Each number is 500 + 50 x the weight over its row's rms, rounded and kept within 0 to 999. Layers, rows and columns count from 0. Numbers have three digits each. The size before them is the row's rms in percent of the matrix's.

# layer 4 MLP up, 1536x384, rms 0.107, rows 143-164, columns 256-319
107:497531417662465516492556458514546543422483429527533625479549519486554494501562483447561481439521594503499486450426483441537499501501580545525545455453492434547431524465546510531549509520420449
129:441553564511464481518507504446459467488513492545576486498543495489454441482514472547480558532523558451472556486503449452494514465510448635567413527546488501529530446459588463436494511621492513
094:553448403428614446517525562521435452483325499491557596407538520413495494532523529507515511447496485502513499519452484494451414497498466475551553515449464490567507512481502550586463538561522571
094:419492502457492465538612465550547519486535510513564399419486494475391446464418469572495530525433412458495470474523469361468481487485547567548499531548528587571424473408453481504443525548440447
109:523484541487496495543591485461481481536491597551508446551569570484437458447463439433507503500547488473458502533593549463577392431493463429461523481610468503547470555453498478530509454482530476
094:530437480563426496508518429419594571483512523357490551482485470488479483616465531513498533471525466426454535501460560478552470452487534425542429452478520489495530553524546375455531496510486613
100:439419482421473518554599508547458512452567488500484634510382469442541513542514524565505575555467462547466570516513484422474404552377446424498445350479512448544452487445514544528523454433534516
099:543515595452466608465515526537571481598515541553477455578571542493434495564490531502558585552552519497479437557433486476477564505450483518444563454485534568475560539535475496455534389552489544
127:476551514510570558470566401504376447454455563474456551535553566503396517576415523414502593437394385448400495516548445494568533486513479486570483502487441540493545520517487606527438445533580497
112:565435514452520581544501447535523498498506514558501525529644539457499498546451587540482563526547513445522433443559544506453437590489454462546606567514503561429513492495552433434499466441411423
102:472533488490498581511544533417491475490450469473505534512508417575516458389474551473615492465530598598355376560527481502559534505498454494544444472504447452551473473535513515526451515449488431
111:563557472529572566467443479618557546388505468378477467504501472436404480480391482531440435492503543603412575562468466474455479511519489568495484478482387462530452491521495438507499567491420490
091:527424460464487542573454579483447413447554515527579527477392663544520616477631575528522425553418514584489439517443566451582480503456523446522461565474448568537487416516457523508462454467502507
093:411491527486559547467521535461452390477482473490450425497498548537538490559510577518376592484552418452394511584490486613481420543478427537586504517543536502457468479526537484530550526606545531
103:430523465507462406503538440454479469464467476524489498543461537497446485473545440576501554525492659501517504504451530540462489482411555526516483471577419463579530445572455516506462478541519568
112:466500396472473514467431499583550614522409613463508480500460488497426503516617491446487474515573575424480560392536551461565452469429471511514503492466428543575445505570482528482525532535407439
119:526436484626578496518513432450416563492521609610493507496498499546481454480549510454542515509670401474455506565433418424439462458575536433498413429517543505547496385460451689458470446483533494
098:439449426448615448534505554439447467514503606503461499507418583590552498579437536594534468493573549563514529555496483417517494470429480504457532564516515452434521481567552563618413471554569384
101:466465374480489442505509444486529514504494537522465538509540383510521463447447556394506516517543522509514547539477554382541513433437411470438510487529476540503454443536582518487411437469526536
098:400497519535506460521547505422517496543461555482472445427496575543550422469522354555509476480571460522491460523546573562475492465560498473462529382497537579510383450465453525580528535484464428
110:513508537518542428478561424478505466533503577538476446480558514540536471473495484567430492471477463483468485518558514553460510519546603552524500495431474546537492427492472583496487627541506568
099:468546545390504500542516428479465594500508544524410407424541429496490443456486487438469512586459484493534573419487387534548418496461483540505477448427584513496482483475494459533547479426501530
# layer 4 MLP down (transposed), 1536x384, rms 0.0944, rows 143-163, columns 256-319
104:584583522456476435460492474504491517474411556557561498574582414448507445532445505455484437458595502469459518488561427526455441391493536523537486510532480463500471511512451560487550471510506489
113:501493486522541483503507568485422474537460414440518507521509531531530459470434435667508534524447426543584543490456602538505548523463489473486554450480578523441443479417529470561482453506458456
098:506505554450485502536532510481531578517509517459444515590535511506523512496504499547402431555509496488492429460396526511542510495508503451547498470488469502492460514513481510496499485395482426
094:561520433498585433501542477512459505553518375391459507581475496570473453480473533579495431499498530542483467539550548507507570492478485495515477463526432545492531527456494383514578384496572429
100:561500444648553601476555545526422492565524491504504531502516418467468535514475493522427433525525514504544477481502455528489525536441557523566479609558501554512466500450536507390557563481547523
095:435496509494522464545520585522475517506567455561546450537479650585528525589522563583436435540560469517448440480451598529553540592486471487479511579453444482505473517503535530394543444496475512
113:490580496534453456473489496544536525535529507444516543596453430543579498480436435580415517495523434505525530441485514540542472476394540471523539447484490486533508379639491442488481559508497450
093:491580413478459526492473470370607480537587462532433497484433454503471575510486451444510452482564562513500510512520484458456437479523448519444575352507510559500466494442424595592503509546634535
108:494549458501421539453461467427356498434467496527552466494480485493474499486521429398549465513482481582446492505511490507489466458481470520483573511442442498497503384408543526487530546540507522
100:540471497477570403471489461489527454552431434451524556585460473415511504545517503544465514523476512508464606611541462516468600546415510512473482421454487481484564536515509469555574545539497493
097:498487481543439460434455546566437515487539559368540430420441530492464478464396483505502467500550576434517571553496451422458488455408420488475544496491503507479516427521465550535555487430486605
101:461443507528446498479510532458496545510492604545548489428546489453485427452512510535565532512432465454597551472465592448487491587492563389530490516489552575491440483495533505498515423488452545
097:590432492477532472463487469367483590509562447476461512538413425580500372492432513559513502517561538477521503501439503498418394527538497408521450485443522510426408532422475502537425514427459485
102:482467412645553558509476509515575505544506496524563523526385499581581533528562503415495523541367440512539504511495501469600564455512492476527569478450517521578536484486566513488427538505410417
105:539449463474536439620458559485380580476461523463506562470500531493541472485482525469521485463523353485485435490535527426443495433485537503497486538500522503439466460508437343431603587498549590
105:489444440538517589494539508577484556453543515636544559441527454508446475545436476506468517546499511565462523480570439434553498477482477567486560419541534467504499523469564484511490468448490594
108:516622504443493509418522511485560430376521444531555604494486580512499455531488552462503496565478559510435556498470435453443572596502522540515541414482515556504534519542496576567531479513469461
100:518464544544503491517499491509492596612541451479526512452554407464534566499576473587499485494437444412544436568542465551589568545493547531594552383528508484543431507548543460433529511457549511
103:490561492437523551555491521513556526502379439472469585533391524547459413543480513600470452557421434502540491530478533461472449566477505506558569508538496489419537481396560482493550518521584465
101:433561449583474505455492426527438492547467544555546531430438448578552512431481609494589521515452511539515488476426441666543543457469556500530506473412599510469517493520509513507455536451452379
108:468510496508561407499612564472586452401580548519462552452521521447524426502434521495413519449541500418508487424533497525418436533524517446510513483469539526444447497524524465438414564480441510